From a checkpoint of a small transformer trained on Wikipedia.
Size: 9 layers, width 192, vocabulary 2048.
Architecture: no biases in attention or MLP, untied embeddings.
Training: a variant of SOAP for these matrices, 149M tokens.
Each number is 200 + 20 x the weight over its row's rms, rounded and kept within 0 to 999. Layers, rows and columns count from 0. The size before them is the row's rms in percent of the matrix's.

# o: layer 2 attention output (transposed), 256x192, rms 0.103, rows 245-255, columns 0-63
# v: layer 2 attention value, 256x192, rms 0.111, rows 246-255, columns 0-63
# gate: layer 2 MLP gate, 768x192, rms 0.125, rows 0-9, columns 0-63
# up: layer 2 MLP up, 768x192, rms 0.125, rows 0-8, columns 0-63
# down: layer 2 MLP down (transposed), 768x192, rms 0.111, rows 0-8, columns 0-63
o245,108,233,204,229,203,223,207,226,205,157,248,201,182,191,187,210,206,163,230,194,181,192,182,198,209,219,226,185,203,201,211,196,199,193,177,223,210,182,238,195,189,201,150,225,212,187,201,222,229,203,197,191,225,195,197,187,226,221,185,214,167,164,199,199,157
v246,123,201,177,239,194,211,182,185,178,206,183,212,183,188,209,191,225,180,221,242,165,178,169,170,181,232,189,208,197,193,201,166,176,201,173,168,197,190,206,195,224,216,203,194,214,219,167,203,184,167,205,222,188,200,220,180,161,224,174,198,227,176,196,196,224
o246,112,162,188,199,163,218,188,219,197,219,224,247,204,182,216,208,202,213,195,202,214,179,187,206,212,238,218,171,205,193,224,209,216,183,196,163,168,211,224,196,172,215,184,227,147,205,202,195,220,203,187,223,196,213,196,194,194,222,209,214,211,206,180,173,219
v247,114,144,225,254,172,247,180,193,239,221,193,210,172,204,199,148,191,203,194,230,210,215,221,162,174,243,180,195,198,187,202,201,179,185,215,176,186,187,220,197,163,195,199,185,208,203,171,213,166,187,198,191,186,192,190,218,203,229,204,211,218,166,197,182,228
o247,106,229,213,191,241,212,191,160,157,213,193,223,203,181,206,176,202,206,212,221,191,177,163,234,203,187,199,193,229,210,178,174,184,174,160,190,198,193,211,186,207,206,171,184,178,205,237,183,229,215,210,221,178,226,194,197,201,164,217,188,206,200,190,189,221
v248,109,238,207,216,164,184,161,217,174,206,219,191,199,200,175,163,199,203,235,206,209,199,215,189,162,213,191,179,183,216,198,205,205,207,229,204,195,198,187,227,205,161,176,208,179,170,194,171,198,138,198,268,173,178,204,193,184,188,209,219,200,215,197,183,199
o248,097,177,147,217,212,178,211,199,227,219,195,204,203,184,179,200,199,189,234,205,204,230,193,200,209,183,180,211,202,220,185,200,204,202,185,191,195,195,203,212,165,185,219,201,203,206,218,209,204,196,186,218,226,202,195,213,189,231,156,143,209,168,206,203,193
v249,120,187,188,200,201,215,185,185,188,167,196,239,212,203,166,200,200,222,212,218,194,155,225,212,195,223,204,219,246,198,194,214,199,176,220,183,187,204,206,200,193,182,235,216,186,203,203,199,194,202,193,232,164,230,186,194,193,204,192,245,195,239,206,220,217
o249,106,169,195,206,217,198,224,179,209,176,196,180,225,215,194,203,247,211,174,215,174,232,186,235,175,195,200,201,193,220,199,215,212,201,214,199,191,210,204,173,198,188,205,172,223,202,221,176,204,181,231,171,211,171,216,181,186,215,188,197,174,210,218,157,200
v250,121,172,227,196,201,196,224,200,188,174,157,191,198,195,205,224,228,183,209,180,219,188,189,245,229,229,230,202,245,210,209,190,198,161,164,190,203,207,182,224,217,187,191,222,221,197,176,236,188,203,205,177,230,190,202,209,235,188,203,203,175,199,167,175,240
o250,110,223,171,203,221,241,213,184,179,206,217,186,202,223,199,193,211,220,176,196,235,196,197,178,223,187,178,239,228,182,218,203,206,221,202,246,190,210,219,171,190,171,227,216,192,236,179,207,195,189,172,186,173,192,185,190,188,180,188,215,177,195,171,240,145
v251,120,222,195,196,190,194,205,245,208,197,234,179,192,212,209,176,210,219,183,214,205,176,182,215,207,188,177,200,211,176,188,198,204,188,214,157,212,230,191,204,191,214,205,205,153,194,216,177,226,225,224,185,194,205,168,181,192,209,224,202,194,208,221,201,204
o251,106,222,174,164,192,180,197,189,205,205,215,185,183,219,214,235,141,214,244,203,194,194,185,182,172,192,188,204,214,178,193,225,196,184,204,214,185,177,155,226,261,208,187,214,165,187,193,210,190,185,214,220,196,190,183,227,184,190,182,197,164,176,199,210,207
v252,136,193,214,230,220,212,164,226,144,185,191,190,198,181,206,197,171,212,205,210,193,187,188,193,207,206,194,192,175,194,213,209,186,187,250,186,190,176,226,199,214,203,172,208,202,188,180,177,203,234,208,172,177,185,169,215,211,198,211,203,145,233,196,233,208
o252,115,207,190,185,180,177,219,217,187,226,199,192,176,206,188,208,200,215,257,186,256,148,211,180,187,174,196,181,203,201,200,218,181,172,229,204,190,213,238,154,208,209,215,186,216,234,206,191,196,206,193,185,210,194,205,213,156,177,209,224,207,200,204,201,193
v253,119,236,199,188,148,168,189,206,204,208,200,219,224,199,143,229,192,214,219,206,189,192,222,225,175,216,231,193,249,185,225,182,211,180,192,207,210,195,218,191,216,220,250,203,187,226,197,213,201,216,168,184,217,215,189,191,186,200,177,182,190,226,207,200,226
o253,107,196,156,179,213,217,190,200,211,220,196,184,203,195,224,200,192,186,189,213,185,222,190,195,195,158,206,216,205,195,153,220,185,204,231,201,234,204,163,185,212,218,196,175,154,232,196,171,179,181,216,190,153,233,250,191,219,196,198,171,200,210,208,210,185
v254,119,176,165,180,192,217,212,198,201,215,192,203,165,201,196,195,217,212,205,182,231,208,210,216,184,180,205,219,202,199,201,219,200,218,166,231,161,198,188,184,191,205,215,195,192,227,247,239,225,221,201,206,171,213,189,152,208,184,169,210,188,210,195,222,178
o254,109,191,212,195,216,192,198,200,202,220,206,169,224,254,218,224,209,231,200,174,204,227,188,195,156,180,176,198,206,192,172,250,202,214,199,163,222,204,208,216,207,248,213,218,202,191,209,219,213,164,199,208,221,203,223,202,231,188,216,167,146,196,232,210,195
v255,116,186,156,204,230,221,220,178,216,249,198,204,184,220,173,196,174,165,186,176,221,200,207,162,210,163,192,198,219,201,206,187,207,200,189,204,222,205,204,201,189,223,219,205,169,208,222,222,206,198,210,177,221,193,201,220,195,184,180,226,200,137,213,208,183
o255,105,220,230,191,180,190,197,156,188,183,225,198,199,194,210,199,206,221,183,216,191,204,209,137,217,197,231,208,206,194,225,196,195,200,190,174,219,179,213,260,160,177,190,196,194,190,221,175,210,226,180,198,247,167,204,196,218,197,199,198,177,210,201,199,188
gate0,096,188,175,189,237,210,251,218,220,174,201,140,206,188,191,192,228,228,222,189,202,201,216,192,173,222,189,203,209,207,226,189,194,206,200,219,197,194,205,202,189,202,216,221,218,226,222,204,197,212,170,217,173,179,165,195,215,217,217,227,228,217,168,205,196
up0,100,204,187,233,165,197,163,199,212,192,163,185,191,206,212,201,195,213,222,215,180,187,201,193,160,205,205,219,206,220,239,184,202,210,214,200,230,200,175,213,193,191,209,222,205,200,212,173,187,206,176,234,189,223,158,178,200,218,230,208,190,158,219,160,220
down0,098,232,226,183,234,212,210,169,182,221,214,204,220,212,205,193,195,205,168,194,219,189,224,229,201,187,191,174,169,201,203,189,220,179,212,194,171,250,173,189,173,221,175,199,200,200,196,200,161,200,210,208,224,201,212,225,200,175,184,194,216,184,186,236,182
gate1,095,205,175,203,202,232,190,221,217,201,215,258,177,202,188,180,243,167,177,197,208,190,173,170,206,216,251,209,221,204,185,209,156,216,215,186,229,208,192,178,219,217,221,195,181,175,167,194,198,205,199,224,205,203,224,204,217,191,243,200,197,183,179,201,174
up1,095,175,193,182,204,183,223,206,198,194,177,178,198,207,247,227,230,204,262,187,160,180,190,194,199,222,191,215,179,177,207,183,218,193,197,183,205,214,194,227,175,220,178,198,182,205,202,202,208,176,204,192,237,213,173,229,170,209,161,201,206,222,213,236,177
down1,099,209,209,214,161,200,171,225,215,206,188,234,209,204,204,209,161,175,196,206,190,190,176,209,197,205,212,222,202,173,233,181,149,191,188,206,215,205,207,207,213,222,181,208,196,243,179,214,196,154,205,218,170,213,192,194,225,189,223,188,246,226,250,199,243
gate2,096,195,208,221,178,184,225,189,174,196,225,200,169,188,200,227,208,204,186,193,183,228,221,225,229,215,210,177,220,199,168,221,161,237,216,180,196,234,214,231,218,190,204,214,225,172,173,199,227,187,198,178,234,210,228,206,264,221,206,209,192,198,212,235,202
up2,100,232,184,193,228,206,229,190,195,192,227,166,183,216,208,232,208,223,163,201,192,187,195,219,223,209,175,196,207,197,207,169,181,194,213,142,194,245,199,176,194,167,200,199,221,186,154,216,219,193,186,191,230,192,194,205,216,188,200,190,194,208,202,235,197
down2,098,202,191,210,192,194,224,259,199,172,157,189,184,168,192,213,175,177,217,162,218,227,169,186,213,178,204,175,214,206,185,230,210,227,182,210,180,222,229,197,174,199,218,180,187,182,186,189,186,178,153,186,212,191,197,191,230,216,192,231,200,166,206,225,221
gate3,095,197,160,210,203,214,211,202,195,211,240,171,158,165,195,208,204,213,200,234,209,197,202,160,197,215,202,152,155,186,211,186,222,172,201,167,160,235,178,182,244,222,193,187,211,214,183,224,221,193,154,221,201,162,195,222,219,219,228,180,220,198,203,230,205
up3,107,209,219,203,210,178,179,200,257,196,211,204,197,182,180,196,197,207,207,207,171,168,242,199,200,191,186,195,223,232,198,212,186,193,203,204,239,186,159,199,209,197,196,240,215,158,190,190,210,185,202,229,185,241,176,174,219,182,161,187,199,216,182,178,212
down3,109,220,195,211,202,216,225,195,223,182,226,203,209,197,244,210,185,213,174,191,216,208,178,182,166,231,231,179,222,208,169,180,173,167,168,181,208,213,186,238,209,179,202,144,239,178,196,223,207,184,198,207,203,206,172,199,194,212,227,184,223,217,195,173,186
gate4,102,216,198,179,184,163,179,179,215,196,171,176,208,220,170,196,195,198,212,197,217,210,190,173,230,216,207,206,236,185,206,235,180,178,198,192,180,212,165,208,213,228,188,204,198,218,182,194,193,222,189,225,201,183,172,210,165,220,202,214,180,168,205,226,206
up4,109,176,201,223,232,198,182,192,201,222,205,205,169,193,170,220,185,205,179,164,209,215,206,196,168,201,208,208,183,189,241,171,204,191,185,185,212,213,194,228,183,205,194,203,230,202,193,223,176,217,215,201,232,227,219,214,193,219,214,202,208,188,200,171,219
down4,102,188,206,199,198,177,198,196,231,216,216,184,236,146,242,201,218,165,161,234,184,155,218,159,200,182,194,205,170,236,187,202,167,196,249,200,194,218,189,208,191,203,183,198,224,209,221,193,159,208,204,190,184,178,180,184,197,185,183,203,193,218,219,201,184
gate5,098,183,226,159,183,199,206,211,176,169,182,164,219,177,189,191,187,189,176,193,234,234,185,215,183,214,193,210,175,231,194,184,198,189,196,166,178,177,200,205,214,195,183,161,182,221,166,179,192,196,207,200,202,249,204,178,204,207,163,168,219,215,178,201,183
up5,100,206,203,201,179,203,201,195,202,178,177,180,243,222,171,179,175,192,182,205,249,217,223,220,208,211,178,182,186,225,195,189,216,185,201,194,198,193,208,225,226,218,166,161,192,213,197,199,224,184,205,228,198,180,207,210,188,234,219,195,211,196,203,223,228
down5,100,206,225,236,199,220,170,174,173,212,226,202,211,190,210,232,215,167,205,197,202,219,238,197,200,206,183,225,217,206,202,228,189,178,207,169,171,154,193,223,192,229,230,192,222,184,191,193,201,189,191,202,204,200,192,214,213,189,226,236,195,189,161,211,181
gate6,103,197,217,175,213,238,191,208,210,202,177,181,236,217,194,202,202,186,226,213,219,247,173,198,236,209,159,222,174,165,169,193,200,215,175,216,196,209,193,185,204,179,203,173,192,217,164,198,217,210,186,189,174,173,194,188,212,185,203,191,204,228,217,219,217
up6,100,221,221,216,192,187,223,180,187,208,201,195,226,175,183,173,198,197,170,197,181,191,218,229,166,197,199,173,227,254,195,213,209,210,179,194,205,189,186,206,201,190,192,253,201,192,174,184,186,199,187,163,210,221,247,203,180,190,163,177,200,190,236,237,194
down6,108,239,190,217,204,187,175,206,197,211,171,200,208,228,246,187,189,223,205,180,215,182,193,219,178,219,263,231,207,219,206,218,173,198,219,198,215,175,195,192,221,211,187,188,185,199,224,185,199,162,221,185,191,218,217,201,176,182,237,198,211,206,222,174,212
gate7,085,206,179,218,175,192,209,212,235,192,189,201,144,190,187,247,196,226,212,200,245,201,195,215,190,216,204,192,220,212,146,216,172,226,224,186,206,212,213,182,167,222,249,155,196,234,218,201,207,161,178,222,216,193,167,182,188,205,249,169,220,201,212,214,176
up7,088,205,187,223,138,214,204,181,253,165,203,183,145,211,191,219,196,180,195,223,250,189,209,183,190,175,172,216,215,232,195,225,165,230,208,207,219,188,217,193,183,204,218,178,200,222,190,176,208,221,163,201,195,174,201,229,164,212,203,163,245,199,211,201,205
down7,081,176,218,199,175,235,235,181,205,191,203,166,212,201,218,205,236,210,184,194,169,197,225,218,213,244,224,225,198,203,192,189,221,187,225,187,233,172,186,158,199,213,201,175,187,163,170,218,216,213,186,200,206,202,207,226,190,198,216,228,190,224,189,183,200
gate8,086,182,210,217,208,195,192,172,165,204,174,200,227,225,170,231,206,249,178,188,206,214,196,189,182,171,235,204,200,171,213,214,252,205,201,180,210,187,226,180,200,217,196,210,203,193,191,197,228,202,191,236,198,183,200,192,195,223,199,171,180,219,187,202,228
up8,096,189,206,206,208,202,214,190,183,191,188,179,214,239,184,217,204,231,198,218,215,215,199,183,165,203,206,163,207,189,227,219,240,184,189,163,217,209,179,170,200,210,187,167,190,172,209,214,194,192,230,187,229,234,196,193,176,173,153,221,184,218,210,188,210
down8,102,212,184,170,226,210,202,201,220,217,219,190,180,238,201,173,247,204,224,175,213,224,216,213,216,241,192,150,204,177,180,188,178,176,191,175,175,183,195,191,177,207,217,194,226,192,188,193,195,192,251,192,213,213,192,224,169,188,188,234,203,198,219,216,233
gate9,091,203,190,208,244,200,184,202,236,234,168,187,196,199,194,191,179,204,216,184,189,174,193,180,204,196,216,189,231,198,226,193,236,160,179,218,222,205,184,177,196,181,162,170,203,222,217,187,207,205,217,234,197,213,188,194,176,231,212,178,158,186,206,192,176